config.yaml
d_mlp: 384
norm_place: "pre"
rope_fraction: 0.25
attn_scale: 0.177
parallel_block: false
init: "orth"
weight_decay: 0.0
schedule: "wsd"
batch_tokens: 16384
steps: 9864
Each number is 128 + 32 x the weight over its row's rms, rounded and kept within 0 to 255. Layers, rows and columns count from 0. Numbers have three digits each. The size before them is the row's rms in percent of the matrix's.

# layer 4 MLP up, 384x96, rms 0.0802, rows 274-346, columns 0-95
100:141117077152123149054031191170120095089119154123144155104108118091118128126185140154145218175085139117151194140076164099157114107111128153110151145162101090144172135099142154166131132088099155106127120099092103119086136100134140077150145131156137176143139123154162151053128092087119151120
106:188129116162118100104089112134096123154086105075115144071099155116095141109205185125146093150089170086128197124069152142162147106142082120163150101164140192175076142083138139114139101122141092158102175116155156098128099136132128088161106179080172118109147118053161122104125096157146091138
095:088147192125127172104097135141111114183138127176112137188192135127182139090146147122153207104123186154195119145160123078168145166122145078125160053142148071147060099161111133112189119129170148124117130129079129126141174156125105118120124140105156131101148142145103183109108109102156133188
102:187092140078175119133116118084134138111081115146213093126098121156131166138081165047104150132123148125133162154115137181141170178177183115129188170112139132139099116115143129116138153101133130134101120120132099065146093131153079124130124157121191181114123167173121179191134149134109145209
099:102117163162152132129117172114148184075124143119148135143152172157093136075144121124148121129074164091089160131159155129058117117124135074056102105127198092136173176113193108075134101115128059129109180182104152108164087104078130153131122091139106127049111118094125123118135130108186107120
101:141163105114127115067115137114158168095110169139142115073126170199172147108087185112128203105087141145143117128178156100100084126107113062136136117107167098142157124099093137140164155137103081180064122101123184149134148178105077170141174111142124126135154225130132083115133114162129142149
090:107113125116114139143143142043165124149120110080159112137129117173159142138119126158124164125097109131146100190079140111062152159181105143093170182148128126131100074069133138200051140101126164080160163123147163112112121212174119190088113175136107101106157163133148113167088147143112141135
094:141126138128133145170145166100116111127092128145163093157176149232094124096090100079138152170091168155170118137188150071147126130145103119102092126137150134110114108159121082117154164158124146069129094120121140141035187103152137118116129132073111116094075206088097165100111106145077151124
093:116108083124068117038121145173124112085126136123119077081096129102143135129151203168116135102096142086107060131106160133146142128182149059117240117114153147103107133151102119168074162089109087149120108140118088150114138134168156158112128120109116165078095092156126098085127090120150139147
102:078156088155129133119109097068153089163174145118172171145125130136112160088138126110109110114090118132095173151150119081124090116101069170084197079112104072123118173131103103131177173150115109127080170141172103137139117125112131162121108103089121127076156219133138105179149187147163067147
094:175110095177172141081101110064060094190120122138160130126139071143132175112130140121123159148135111109043156117137118091180127113173076099097117140148128114199137160116127168120137082193152045101137143103112137184138099120148173122143105123155134101088128078155131137163137119167076139132
096:119152094091104133096125124079103088134128088161111170136116107189164110150103173180093120078114098143139171159117136149116115107133118156149182139160133132124113095132107157108148217173137089093082144128120090206114080174153060078119125147140093113139107071160115121123084069159098178173
104:188165135066151107139072135107168089149116087125084164126096154119119147110126154114126135157104058055136111106205124170125166142099160162101151113135154152189146118143082082122179134102051126136085152098097085117132164102108050087102161137071159128107097133116123139159114137108115103141
097:190117101159135178123123141130182178095128124096151207192149095102151096086106119112097121150155131132163133093187201133158204133112098156094166149117129134151136129140141113088114128140106122107118165152154105105160194188109153120103135108119112152159129095208153167103071068094122108109
100:167111100117162104065120177120131156114100168114119081125131133162160107066108113097108161115084152169103102055108152105121186149086163088094120102167114116125076133084091165091127124128107110145132116167128153073158190121112156099168143065130118114108055095139162088134154107056093149165
096:144113090070202127171144162119174110110186081152110157159120119130141102122123115051149128183084109144127129119142180148119135146117184154127155043126140159177074129202141116159167114105066118147080128121092103146097105183151114129140158076160182124111111106135162082132102091141140131118
110:143152179123141157180093112057087140165115131125109125162146079109100190036107171094133113119171126139124114157186154113096193191131119064153171183141110128176124177128110140114170059095098080139126157162122114096081102100105164107125115098125108164115109140158147113096133125158099132140
105:159146128095135149183141125185147103094120114118169148130140125102069162129123139115115130177096137148193111122127149121121078123132098065122141107137164169141133142119145131050103141180126057153103117137121176120087126146124136097132152121103127187169096103204182120130000152111125110085
101:131117101150148106157126121104156169136151090125208147100137128105096201043098124144144098184095138109114161139097126113096113043097088100103162089099174116123134119086095183134072115090105160062102111124081127167085142143104180127133145132173129087106127142072118146132140113101073118162
096:163161124130090111148057126092099128142134151087134121152065111162088135127124140169124170157100136116198172166154133120086172098107161096090092192107121064130093120098102110108133096162158160096112164083088141095144153109070114143133138120124151174101120190156150184176132182109108175075
103:123161134146162106084105118145151168090074118119166154057138110090115125149099119127129133160069058090148092128127199087070131112146076121113106117078122131090088113121117136155121142138149103102152149140092106117116143205120114174078199149097110120107083177095185141106144176113058152144
096:103160104150120154165091131121124106114112041089155122104129136108065129163160141144056177190166104101115107096135165130124086152130093134080102082136166115136165141105126093175159180044069151167116109152131137173080171156095176096119149148132114095100145134101131130130133196149113175119
102:146117133116091098124101172132148070136137099164128130147131149122105178172163177134167106096091126137125113054165155142095075091094180102142142110172113123109117203182216116079115130081104130083099103094162151165094125115109131116121157122065145118167144120134106154109096138083035137124
100:172114132150131104164120096108100170156108140134115094169106122103109104200106167108051097142083119101117117113160152136103128103181119161081204083077122181121094128096135131126112081094107133068067111132107149122116109152197154164107101127093107155052115138178089126096069142137149093111
108:091162152182133112103134213132114136130161095114097156127138133106143127057126144104133116124098081175116093134163149091060167143164185108090152196137104095148117152135165103077098145073121135137095106102125138114146209186202127141169108059155160131159125134160101113114145116087139143145
095:092182144128128110197085152147143059095142141104093133139091097094159141110129149121166159115163157141120149193135106106077126090114112144165134131142207143110063142159133130077159121089067092095091126178160112099124127112121102103124166135116147125161110165131151123053091190172172073093
104:098114096137100160170140132167103167114123141125093192123148113113170123108128125094113122104118092141160192107186121116142107086165186176116111091079117179067106132119157114129115184108073163046121076118167116138062156105144150100117144175143113175142127102123159082128091108117081124202
101:172089137200166117162109189150125118097132123093135164111121090158127066108149136145121115129095126160153103069141119100120137165099189111160169135088133177185155147113152103114178115148166135075046120105102105092099167141119117069144090172142182117116158094129120201090137132107114110185
104:091161141072121163092138143112160137111080151165129173096136159095144161139145153147140180171095108105089181136089102073114122141173209118127130123057135170097165141102189078172190177146139145144109140183080122140101125177172159099058143135110102122123094132124100174131107098110131143123
113:132092141137165111146093182059041143106124152085119126180114136080081138101093104095128135134071101053050091136159078142132142121180119117093132117107080161152088169156106125164145178070137112129087119125081158117143141132164108136170119160135168129157101154116113115119122198141097112098
102:119093161023160153169104110110119089127153073105169192127134119147103137090130121154135105138115135146198140083159132123121135060091121117106175098066146139144086120127106155163135158115171144138102080175142131052099114167127139121112172083089145131153106112134127144066115108193107105179
102:153070133132110113131129139120069124084128127104127142191110136083150139157143153131132141111064140077138125074109111140162128147125104083028163108126167117111075148140114132119103114165083052129057132109082132141124193121141124166167144139134175098128142186184142086097123133066121095075
092:150181172135159124116134111102094121084078087114114090093096166135107145154160105116185154177069154102083160118167158170173146076169164154129132083100129154165126170125171085126163104169107096151149120142132130184153120107098155089139133130175062064131144159169165143187104100103140080146
098:084164141143184120107130121087064109113112112107097202089109184097147075145158126127092126142128125094106200130149154173112136057169109095113132127120143122098096164080165199134111149075090081111116118119132189113139087096139113188149070158104094143128149184117142120128154090164117165112
101:100153107132116176060084129134143155153068146107114168114152087128183114087061090159137083113139174093181165063136093104189151138160092117174201187136122140156126140141092117076160113139131176127131130165159117143150122123113104130123048108160107160157147160116193128162101110135144122119
110:130104114107125129122120142099105139096193100098097172095103175097164121115184099103090087164108101082121140067117138108146150105155133102149164127138119059164108098091145127096090124096091109053143099064164166169145120180160164101129105143113166087086089067072095098102089133156101142166
110:122100112104141102083091136108173126073084178110112120082108130151179120070186156129165174141079124133121136128111123109132102124188168137137146130088099094152111136116106080065116166134124164109127053067105153158181151155113113172097126162032170162170114112115116124153126153169154085152
100:177185129142086162155098166109130132107138145171099187170117113153160114109176174139140143086123086126159139112132142078126112089117129088141117127095147093131199126090180153078126096069117099075104155151116127110071142082149118133152064117150063169125103103106113128110141209187074111141
097:073111096067100072121067110186101118112143126081157104132072133097181075055145131135137134113147110126111145133193153119142066097154124081101155177154155104139171111134111129123131130143113126133161075159139117119159186105161131125098082146149188143149106162130126073129142150050087162089
090:078126138111153148121100123121108123024119153075195093094115176128198162132151179145113132149170130118151166128140172144102144107132132058110159096116168162116165117095143141151102111115108131157181124064114115095142147113156129204106111091071141126134097122107142089120105103125028126124
095:173198208083091178156110126168107151144129118099106114137143124094139132099158086126148079138151161147132150047112094102109140138121080077077117172088124092092068164149153117097151120101131084146078133140118087060112103155189144166119093147130100139136132084154113160164101106151130120188
103:110097150103166168089086143151153125137127095128166134116104132121198118118154157068129129186135140131137134093183181175117163147143112102127229076125129187126117132132131189132101159070058126162067095187098140119124092155121057143126094136140154162145115114138120114073171125129117095134
087:124083157117146133140121174131060065156105151049133127130167144182135116136095136056103131170098137197083087147109136086130075084131100114158137141133116159072129182130165167110114186101103141108159142190146149106122119144175106113108115078182114167109111074098097156124115085144159109112
091:087155180116146115108098182193118114097110098059176125062148140190178119129129143121112145082118187132093139150184124121120130115089182143106144189164160115160114090086124154141081148177114102137051127050175109165139128162104140139126153080135136149105155168161129097144114123123138162121
097:172167100097163142162127111148142067137147116149110085210150164162113075066101132089175140113172102158134124065102106049123090143117084134135173080099064133099157129067112121151151177117136121134115117109114100161095181112113120076138115154126106200104136099098171117115111115155152157147
102:117135176116132050083131165071097085175139123080095167173093100156146192155145174086127148102166141102132169071144109098145145133113143107136088145153138083136177174112138144139101131068108072155117076137127157133173056139168126087146171116108173109154141077076138128086147139146108135141
104:099168143113162097181099159129092132111097139121150142168144205206118167176106206069095151152107109147105137117089132098161146146093097162151147123146180106128154082129143142115152158079080131162086133165157170102125113170144093153106087126113159096128134141114155124135031110113093175093
100:118133075168131130153121104039095137115118145140155176126124195166110087102167100118111139147155167089163188099141097096114124066146111082109186136148170188096147150149103083152114127136129153109151096168150126101122145143128147114079177169130167113048152084090148080091161079102110140133
099:189159176106091138035130102113145132141148140123140191068121094169165149119176140146123137139155103109163184140170084094068105158148107132105122128167097124104094181134143060157139123133113076101105114130139147079144108121157153171156141128151131106158119188147119153171105156219101087111
101:137131117106170138144114180130098153087146093067132186136047175117143100142112151125109107136092171153113159173145176095096161143118136163109134141120151172132197156112172092132131182147146149120097093141167125105097114101166137127124110174109123100136109127163206112102137186163082131234
104:136124113079102080084109118085133136133132080093105158157142133118091141136164114067095159105160181154164184077119138106144124165159128057065146148109141119115135124100137064147158103138078076133108035082136120101137152184115119099099093137200182120124109117124090091122117146150154085099
101:176118106128127128165156138094147104114119123116107139123159066153100128130129183065121173076067131128119141075120120081154141173188131108101121072176095077169096150126114080153110168166086137145111148105147081177195146116133154159152080205104144099144129174137108138137087132098186103090
099:141151106141109165121084105133124100116146117107139135165148147148144120116122122109133103132124169184153137112169060035139106130160128064122130141117127143079139130128075111064159109143092102133107146107112211060064168165110145212161149161113122132126055069094139104112134109136092080105
125:113105144136173071164056197096068173167079135146173119081089103169116146083129141057127103121139095126141124110137133121069091084096142059083148117126181115180093190072090098106138147099076128121151141143090114110118090104128115122091113143161187117113115122154139114142114124119142125166
103:147101153146125097085121142051145114057073128113096137169159068141168136125128162183140147155154093074112143168139156114128126122125152158073184111168131113169123112092162127147080129114110052122119095073071117180122135126094058106120107108092106149138053130185155154122117148130166109134
092:114146146057153148159104163186114058107144140140136090141130167142125103042115136125152144140132169158162158149167099126140160147160126122054157141087117074120198166151132131119105132154107073104128141167148149154141213169095102114142133175140083070151102143120121116128134118106074161195
104:158174125144179139054081153123175157088152157133138126205091143117132140146095126106145122085126123146158168123184179125092092077125125087103197097095087132121177168136097118117152095126091131172159128101082154197134114184101166150084107165130157149072157135099123130142136095173143173145
097:121096130109148060084125132088104113106134111117150152171109099128190207157108115127153119090062118102143206138127095114165130133120096157103185129119050148130100128160121159090069118103099099130078127140114168135124088178222067105126103156150172129154124130122156102102141133117113080101
091:101123106093140174191110170128154090074125114074140154114210128153116125122192192143150178118103155143148161134132155164089163054157154190160138113156106114153125146139096127151102147155126145149122161071054093143154132108157131172143120114155078126122145141105112110132067123041103141116
095:136101172107160127169114104133109175113104177105124177122144167113130099157204149139153135097155100128118135157118099081119125143158141153084104123084159204111150162125143107121134115170103082117089099108131176137095134218122086106105150124091181106060146152128105080095122127087072189196
107:094083139125062132039088127151150106128152136144113160119100146114111142133144115169113119164143131096083175122121159074150081107105158138115149078128154142120100206063137090140174092088147093141144118079084167161122134122098160196121126139092157121141104066093158069114100195132126100089
095:121157121125132090167090118165118108164134129069146172089114122162116116092095106099099171148114100074119122082131162133092160127179117152142158070114092049142070126136167173111162201097085076155159118161151069131127152174097083138149104114127125097145145160144206132135138155056113139125
101:119141127045120110092038114122153069121165123167113157144157157130178138096146113155144142193099116100121147170087148108160150125095088130160178140056137123093138110093161162139106141100113079114116133183117109182134143193098072162150101113076089171139107124085141125177093137101129146096
100:108096128139103130126099161121159070146167116190153168163132115179116124139112096165115139156112168122125189123123222135158121144151055117116146084082124105158157161141100083120132126177129134169107169075080098084138134135131159100099138134159169124094099160169186111146129140057045107125
091:089071090140087084089077107097089075082151119127116091119125179107155147149150131107140160116125125147120128141158125071087126164123103107131095117149156177114115159102120077095173139117150148202138105153040106150137079140082186090159162169146143121081162176171124124147058135092137108156
087:188128170104093103118112143117137102101140111111086176068148067149156152105092092160131120123133096200162106140170168069118098108157121116202125156127075137117136148122140110180100089130182115079140093102162096095106117132109155111115106119175117091077101163048177123138119141115049112123
084:144160160162150125097136175129112080080138118077115094099121156184149177110120197120111088120137168165115118160187066086148104159196121120098109068080129165189147095144131172152140108181122145063102169167147128099145184146143109176140135175153135093097140114115154127133143078095103116133
094:157145164145131131102079116175107147104145152158104178144137141191093131136188155173120113139083108113145142114126079081146135118119101078091114109068087134120122100100155158100105155149014157124133128084096142112169129145160166123103099138106153110066140141086168083191134165096200116154
103:110193108099111111145121217188094154080146126119127132152127179095118124160145056144172068093073114099150155121092156086110123089124117112152176106162095091115140171095124102158146167114109118099092127146151129109039119130118199077105126114156107150137053106086128105155124150149135138139
107:149166138096156149116093128156087159120163087162157148117132186166130083151133105029143204115120159128099156141153086136108187146159120094115157137118109122130143148134141129079125168131111178130120091109165109174117111189158110139050172183166115141152123158097076080151067114128175125094
097:145105090098167102117130115157080136159136138102123136150097129129123137108065118034052203104052117117120158170087156118080127161116141087136108119125147143094090153114111139143080126091094116112140069110119183098135103143138189159113120094148169144082049157155144132100135113130069123169
104:172127127116116127081092148103130128084144144133112156154181091148110149115164082184060081193099076133065142175140088155086142083124082161084106100159122110225130172093137128130107148120145065099111113125133167121155133124126134172123112148149129127138105091080186129120130188078095132115
105:125124079094171102113073117133158139109109149135128102121126122174098153144174170050117140118104139152140117077094092157199140167089124131139196144124167137167100186149116129105145179124126114131114109119133204117117100114113175164118067065098156155104090121153066155168132117119150135219
# layer 4 MLP down (transposed), 384x96, rms 0.0802, rows 274-345, columns 0-95
103:157123170125108129164109095159060108133138176090138064143116118161078097057094132088119117117139174177177123089170130141114085086154146113146188157098120139080148070166105109149102145164160164155079136138161161159120149171112081101051183108141089128134121107180119153094128157119137146094
105:115178142149155086105111183143103121118147112124089174133135124106152109081103103184126133142108154152133117147199141086116086071123182172065187121116127137118119100133127047118114105133117143151131102082132187138065143091227140117149209094149127135126134105153129117195118118166147128120
094:116150124102132085144120155153165135093166191112153137129166089140183105140165125148209127169071113188133137185130156136094085099126169048186077151145104128111114163090132095140134189145113116113159086116115126112108164119108171119151133093158113074105076126075122076137149067152094121128
099:085147130123084155187152102153174131107064131102109139114061060115181083162104108154085099136158130164149108108098132161153110105115095077111062135103120106129126163128068149108143119127178091152159160192113199174127170093108114135149128091171161120133078126096130150100108119128198131091
102:151044141106118116144118121056094121123185113080157126119126074091154148105186142130120130125174131120116150120151122128120085163137107090156150116143135125076107166097099151169222147117110152154104157147104087151115141160125077092141144109097101091181068117163131110173126080143094195058
105:132128200143102148173139132182112108125133136126097137096133149142089128135109217115192124120117106157088077134145128142156072086183170121147131099050086141078113143124155123097137184126098140127087129167179149147116132160134127148166087133083089158186165197085099133130084135089169159139
093:184092134145135135097180075118073139148149133118104119148076156172159075072110134133147178163143118145112103117066179070098094135171106100094159112100111111109107130099170142130130078094142149083117107096126160153159093163157100150112130045136123131068183071094128115175121147168104085109
096:137169124072074109100151181121096121134153153141132128158099091138109143155143125150102138142130157189157108128165115128139169060139124156082161194085090140138091161113078129059033133166143145084158091117188168174147123124148129162134106131097102119169106109159121047078141121141145150104
097:122148154114124134175139152123142157129143162088172172058135155165077157106124083095089156130113139159167188122148141161202145104171094121106069154137102110114152089123080143128152176173175133193178159123129066150127093079088102120172125179112163147160138132115090122080119127146161180103
105:144135086143134127105081088146158130132113147075103137109190122118170193152135149140151133149113068093112104133137162109127174137128051184166191149157132097163158179144132128079123134204153110105088124087141143125164143099172159172152146147143121186115070131194130190146109156120182106126
098:117129169152126103119093141187095144147143088148137154118182170127176132173147133106161084097185119164155193189109141157115117170108138099063103135166140126074095121150118135185088074129090100120169203128144112118133103134118143091119150149095159124081116212104103103205124136089146131126
094:123192159117077152114097072181081197090113176146169159132072093149147071105142146110135204159130168125104109113137090156199122124140167096102120112106073129104130173092086157124163140125122195128131092128130089115113111150111153092103116146180130077143086133114070155128137114110105142078
105:138176177129105165154159099127069152131066117165188092142189125106131154118104092169153140194124211117132157108103108149117098079185147126117098118139079111158132146134078199117184121154120121103136115135153129133051081137104175079142134134122111114131178191155139085126153155142115155137
098:166121138100125125129136118112113152104114152116143088107113140119119149121149112079043104100188101133162150116085138064169154087114185136138057106140110066108143149114135101081141109127067156153156134152092150104019079104143108136166124123107104114120196094176172118112141118148059116151
099:179150075142129145093114132187138113126124157091140095170168159074079148183188152140103181078148118107138146086134098098094141127146129101078095115091151170148196117119133133121149159132095139159165102139107136157202136152066161178116143144145145151098124189104099141129073168119139050148
099:150134128106111151117125101117106116106140176145150139085127137087117140193148083151070128136139101152127133137106084071093079113107128149154083125138067105085219148097119093119111178084096157126141118102102128114127069177184200165181109129166141139127121144103098135141194067183089119095
107:190094138163213123158076108175137113132111148131094156150146196100115110200124116099108157136099142125113190057122146147117070104126138153121104098128160140168171090191120146088133076101114121185121087079137077123154086127124103106138084082135085142153188142148110166132111111118141094115
102:159180172126089115151105149121134142150130154143161120072118098051126126155149175065107122126083081154123073147122134070119122129118124168184144142086178152146088108068132107172104153156161120143148174082119199143104078081137099151139141092170149083104133138139123062089135105181159096147
100:116075089063133089111129118051135096123147125128084140127179193134146138124140174114149095127077070147116153148130149113113075090133141090155074167085096142077138095101081114095120078115099168087175140140146138126124148160156104115111125202085173113090169156156128072138160101088135100168
096:098114070108133171115168047200111128126173061176134112148147168137169134111124108096101132071182078110116175146105108091143149177132095121116120119122171121133122124054096162146087127077142118116147140101152126124091096111135139069175185169130180127077105129109156066106109139110120152099
101:185116102188158065126090154150139133178118102099121143119158116128086167161121146134093130131124101148111129152147157153132074157086125170155108124132095167158063195086089199198055127113084112143089091177120133117122105079132152134148076088155114185143148147138141145147129143161118064110
093:226127165187136120128103116154135141116108141134126131071135103147102130090182107117109075136135223103124151105145142073162129208135163112137203115094123162137186123123112175078101161125128140099134068162123154158139129151092123137082127139133163154104082144159114088167088123108138120186
103:120148096083125170069084106164103127129141194070077152127152063127113082127108137112127145129163087108167051152072116070124119131135126122156133148133114107162095135121123112146071102146117179155076139093132171118113177141092168128092096090193112180142147117160172113186110118084112136077
097:083102112118162130188115112155172103120092157202146036130124123136045138113121190102175131122136129189086121135097166134071118140128151099168090119134067141107129184130142101112158175100115108173148109134164149154158126124129135163075167128126124149105111124147095080047123118157180132140
105:150168161122072164134089103158090164090137145117101170042087128140129088114160197164142121123104135103158144145116085134124115072173055159107141089157084115098168129150122131145143132192113146169131134075118173136130126121160164146115123142149132109111116089121155149117078204102222153123
099:094145183140155087203085141189114099104130136157127142141122091087098116095119129114150106096102127159089168084119139115141155142159134091086107175159082166149115044150125083157101124145085095215180185157117154131134111126126141212112162129134137075151131149122158118174091156117110158121
098:102111110083098131153102182129147102100089098114143092089104170092170120083168126171202093103125115154130130062127130102146106117080136188145070116106133063120084100177148143123089096192121077172040134104099125109156110089148118167106114144128120103114144090112137118152168129115148082077
097:110131154123157125171090090183094091146102121165163122185156122130151155064099092107128109131169097169090141131105140177090092168164113134205136091169077116131119082106117113134096114128146150167114128135129166143165133206123126132143138076092131192162107086208073095147132114136138102190
104:134156143098157135153169163177125141153144169075127127086138095143097117091159147073125136115132116137105155138160120084162160179099098121169050056173097145124102144152157112144110078144162096180063156095139106137185143112129125139144198133093129169081092124142137216106127101109093121077
109:147089073183145111131134096148199149093116150141151118165188118110155064099177150139102152166169130114110160202144138170157173151141131096115137063102142115153149077163114129164101137145164150113110149155144147163075099092164099123077204149153116121177073160071109131149132163116119132160
104:153212124099118164090141194107149142049108184120103095105133088091128105143113075105144160126138137123111078160137100089128144150184211143132128170167106150134134150116127168149156144074140081136097160149115150164118086139144124141186097118118133136185190100161088146140109164158179121081
104:138121172114158136204147116181131115187095194125104109075138066139081126079122136123123113113153187175142138169090153111154104157117121101146079133154098103101084133118107168126133142122109179118144110178107157162153089108128087104111138115112098148101047151076136152106119097138174168038
094:156089143156159136118161090131137067123114125085056166104147143112191145109153109146141147087141122137088140190122203113154104149139122156107113133089116112088141154096190086105055140108161121102127111158097147197176151111132135137172060131127119068088130137159111080161107151074155089171
100:113117117154150090166112101123152129103131131125049061160131135187131136129129152109092096164119157178085132136181159213156135161141132124127141151134121093081134149156095119122149145180125207197143112145138097159116153192088158124118194109149110074144102093152173158091109085100075149125
105:150113153100105138178073150124117097094168135068115107141105168095111143145118183114113147141058153105089138171130112096157140127160125084062105097108136100126097092135147131113076080110082110091180122132099096142080100099153060091178113104173195117142154112093197131126065114151134111086
111:123147150133091150122154113135127118150200122080117174173192128132135131111143146073128148074115134118076120134111169115181093154142117106124045172103098196174139110171141089147172101130092100182123109130127142164130174108132101154120190151199142078120158038157130110124103118118102134155
109:156118106100161123119143207115152136104156136125177084129168108093133151079110129104137125129172147204210101172139169090151154140171146162152148106117090125098138070107147149124082139187131126135163124171076082097113102094110070139114138155106191150138137088181095151154116091136091192120
099:158104139133067190148107209146172154153156132112121132136115142150129150148104158139122170091099211149085144126155114124120099045206148105048143118123141149135109162128105158103114082158129066095144099107089127148120111076170148162113124182135150163064132097140115110120104106103166086138
098:153147184076104117140121111112146098128079185122146168110138130140122156091170098172086123121121151144180086142177147075144089115130102069082127217127121144145109182109107114147189133191122142116116111151071113137115158160113080169104185140097156069143136145146141174055094124102124138095
095:165122151122134098134126099125089088176115111093171154065094155097099124133178111092144102137180135139184084123195172149164124064090077145165117110146096115131168176173112146122144116141172167182133122094080108151161151109142143085145167129085084088179145159131180190117086088129152119140
095:147207139120146169099133164124163129111139076105116112077134140185143121097123159144057063174148129121156103146135142115209091104091179122132066113135088156121059172175137150143130121131098126158150168095072140142114107096132127156084125093078117119109137092121124131180145080203152148150
103:144167133125179071106165172049130204136126127109131123091157143154095111171128069134160137081161167147155095145061122120130091106150164174130137190134131110113116175118091122094163161088136136134141078184116142109163108096127150174078144077120170092062115126170082140150104120098135150148
090:115102129115142123160097108139124115085110129127124150171164131122163142094088129143189140135140146131068096149106136184143122163086134070072136114164112146146148088039138136106166128135109138111128179124181172217062036124135079129114126077091123155182114147124130140148100142123064156153
097:163150113208102114150149129182157155086180155108131101155102103126121109133110116114146182156120134145085157198165145114156074106135123164149155130165145167168113126129060188054136196115125067123064137110144184178065126135139156160148152139094127116147101129106106120132150151083133088098
096:080176058097127138104092141101122148118106110128125106123112141118128135150141141163102114174082166117120154078176083127153143150213123119068177145149185099128049113175153125122099122114115133129127120143127056195080123130110125120118126109127187099067131147186101097131110134146045111165
104:116080124168150164122128163145103113123115107111109126127123102120132108101128158185167071082157102153150151166140133123130184154161110159127088100131151101176135102146158141089040101226142061183089125096125176092145164183151143127121134118121067126174101126144103106098204121092163108115
104:144110149138129097170105103157137108156146075156121096063160143141128163147136076122125150082109069167119122101062095168160160104112130120117120083112161122111127144108134122047141070095093110120115123177186128163115069071138140180153110210154107110104126119110094148134109117134137186044
099:130148124161108154054124131162142101092156152107080183183146170147148091105082149099133119104151048053158121135131154096138173156122116211091144127095164113084083069111126121145080091108125082138148119085177147108111153156156077156102092177118138164152120127136174165120146132123083134142
098:192100069115160164098128150159130147098114150116103158157110175098149128126209108149101149098163175135125075091091092087127114112148074144102157096124118114095127162191159085084121108084182139115087142178143094131097148109156152105122065088112128189149162181133173141184087105142140126144
097:087127134121076062213097119139116195129097105097167141135190107095157156161128106125122108099127182136109164099129152101164154130119159091127145143085098130148154152109138169097072148115096125121126088117152091061148132083176178066195147106124060104159119156131124128126155130170099100179
100:143135165105148138090124123124127104169162124127189180096120179171126139138186161147122127133190140169129106155188130143160082123129143154113073174150168129110167159089182157188137113101156108112139157110089097123086058096111117092148124048166059084131105127077101139174135152136143085149
099:164085083038103224169114149095104147113112139081139149136164103142118112092142172171181138122162116095102146130136146120098077073153119105152107132156125108076086116100148123108135148138071198064122100101172158142126150105121138125154150103116132059128078138106111064128104119146113095168
100:115103150113174095154099130173109150132068148163131095125153111117128173134122137168136075123122115210179129123143107134065138127115188149145155073151166135120124163094124131099157087203154100149179177183163146124103068173123121094151148089150165135062134165144101077134151109176134103177
115:157134162125141134096147107125127135119132113133156131071102128095116169173183160077111161124103070089132144049093124133139180114167113184097126064109121136137115157193146101104146056124188152189099080154194150082130114135102140135220130181112145131133136086103138123083125120121137147142
099:110092156125149090161122183163092161121134180106131179142097142072176074115164150114124102127157139165166176061094119109140135151158127109143156086110173142105143139175122100136095156115082123183087174103119103078077110098184183070166110144134123099134108083103155157165130111203117121097
091:145130089107140144145125139077082104097088153203133124108170107112096159115174153089170108109107138178154135125182122144082114155143188081104211169136104113154118157136102148192158025104135107124132174164173142084148124141074085140126125108136120131173106125133121089143144163152159162085
103:128191159101105142109107101165106140123113111139102151107151116066115106128105183097081095146133121120128103070083126099129126148089115148132127058117115112151128101111141043102130162117120070046104145151181107128154173146129089024165166090124144097150109131133142138140074065174114150122
097:133121069163156087116107144136123110123123076171152113092149135180121114147196121134123095114134109158139107109140068117141167109125073107152086073157152056126148166093155178049112163104126111167191169138133151126132107152095135115103137107044124170064141098150205115129157128088129106125
096:173088176185143142085140103120135113099174160115129171108085132086171149137100171116179140129132132157111143155170085191168112118169137122183127081126131091095159178128154194109055140091135128118126155069184096111096105178176083088125162122101118117097168129155135126167104085174116145143
094:122133132075092150103085122181136122118143084108139142118135144124142102135153130175143075116184109082166087094116116087159103111097174213105171156108133157128060162151105134127118093118141131110068105087064039117131120167068119160146143112128161079090128124146118147206107123169155131098
106:033121134088115101171146076138104087131119092120056184092127111145164091050100153122133128124133141090151121196126178108176122102069162110098130178085146106100131129140121082102163098146150100113126140113099079098151146116130105186144127144095121150165136078175147084113101130127186162146
096:196134140133136127126093121121132144178138092110085123102159100114094076081116138158184101084121087125144068120080179171116109120116148117128120123093075145134065158185186145196163124105110213102145161174096131124152130129077148137097138134215108133143097123167134162126107112088131083130
103:140112153092161216195125060169142111147153142143175121155196121154124098092106140138086118117097138158055143110137104109133108136131104178094161130099144148153119142169127134160114111221111101131119163185113105129129100140118100157186117105168076130133126159119130110095155163187116198085
100:138066136147145178104150095076147170140157112121168152181126132069188182126152116146137142108120158105077145128200182169128119168105140176160149187195195205145134148101140112138163126084153121177096127138099141112138126150124130096216147167117157145103127169124121143127157109139125121106
094:143063164104137125176095143089123124124151099092139101132139119117171154070105130154159149114158147084139167131079158122126154112145154124105104153146109135184042148173148156091124080075110211149121049097116064131146057079099121094126097105125113136149161136164074101109172133108151112111
089:079049074096066147157138165142149135119147189127071165133126107075191153102148137151136128143093152155080143142151119139153092138108140155157132104133131162145114143091147114108145121130194161128161108109213122117095197097179161105104123126084106122079141096120167150140046120172125153099
089:156120163103096141140144116126126108145108132177153108143129090132133122087185120116101084077045118178119140131189083105133216172107088125172156132140125125092164125142100121170137085135133084173092185136100167174152125171138117193132132133109139175107114109136073116158172159075153059108
097:099140108086111163136126144183125099134098146174105162091093085104117100041097090168105106132140134163086130114131189127164094190066156126163138160114058176180100171148129100059129096125102149092087101134110135164143145116093102093098133116108096150118129105115175140164139113121154213129
103:116089138114091145136095107127115069084131105121149083131119127146161158087151089094108064129116135137106100177105130128137129113108097150161112065138156136226081119115068126142077137134066136120124089068140116182135111160155149177126124123157098190129094150114076075107218100140099148132
112:122140138135087126135167106156113131128155130071150156181142101113121139064169147147159158109127093102112136154153168150097154154142156165101077197139171131145039103121143114085167178153186134145171106089173155092170085130152171140160131162100144099101143175132126123163089200171124186101
096:119128141138142132152136199070100160134129135144130057131154140075092152082096120143188151087114091145155126154109171151115108125120133093165121128082100140091110067079114150134095108088142208134183187141070059158102159072174160135108132099141150110189126156148147123137148131107154079158
103:090112168128150153123212131179147142124104147143114110148157129156129118140139164126111091126100132162111109114162135116116125164137190105132085152123147135095105113057106111096125145098165074094140182144135118125081076141111054131126159146109168166241135170167104136136074087102208106104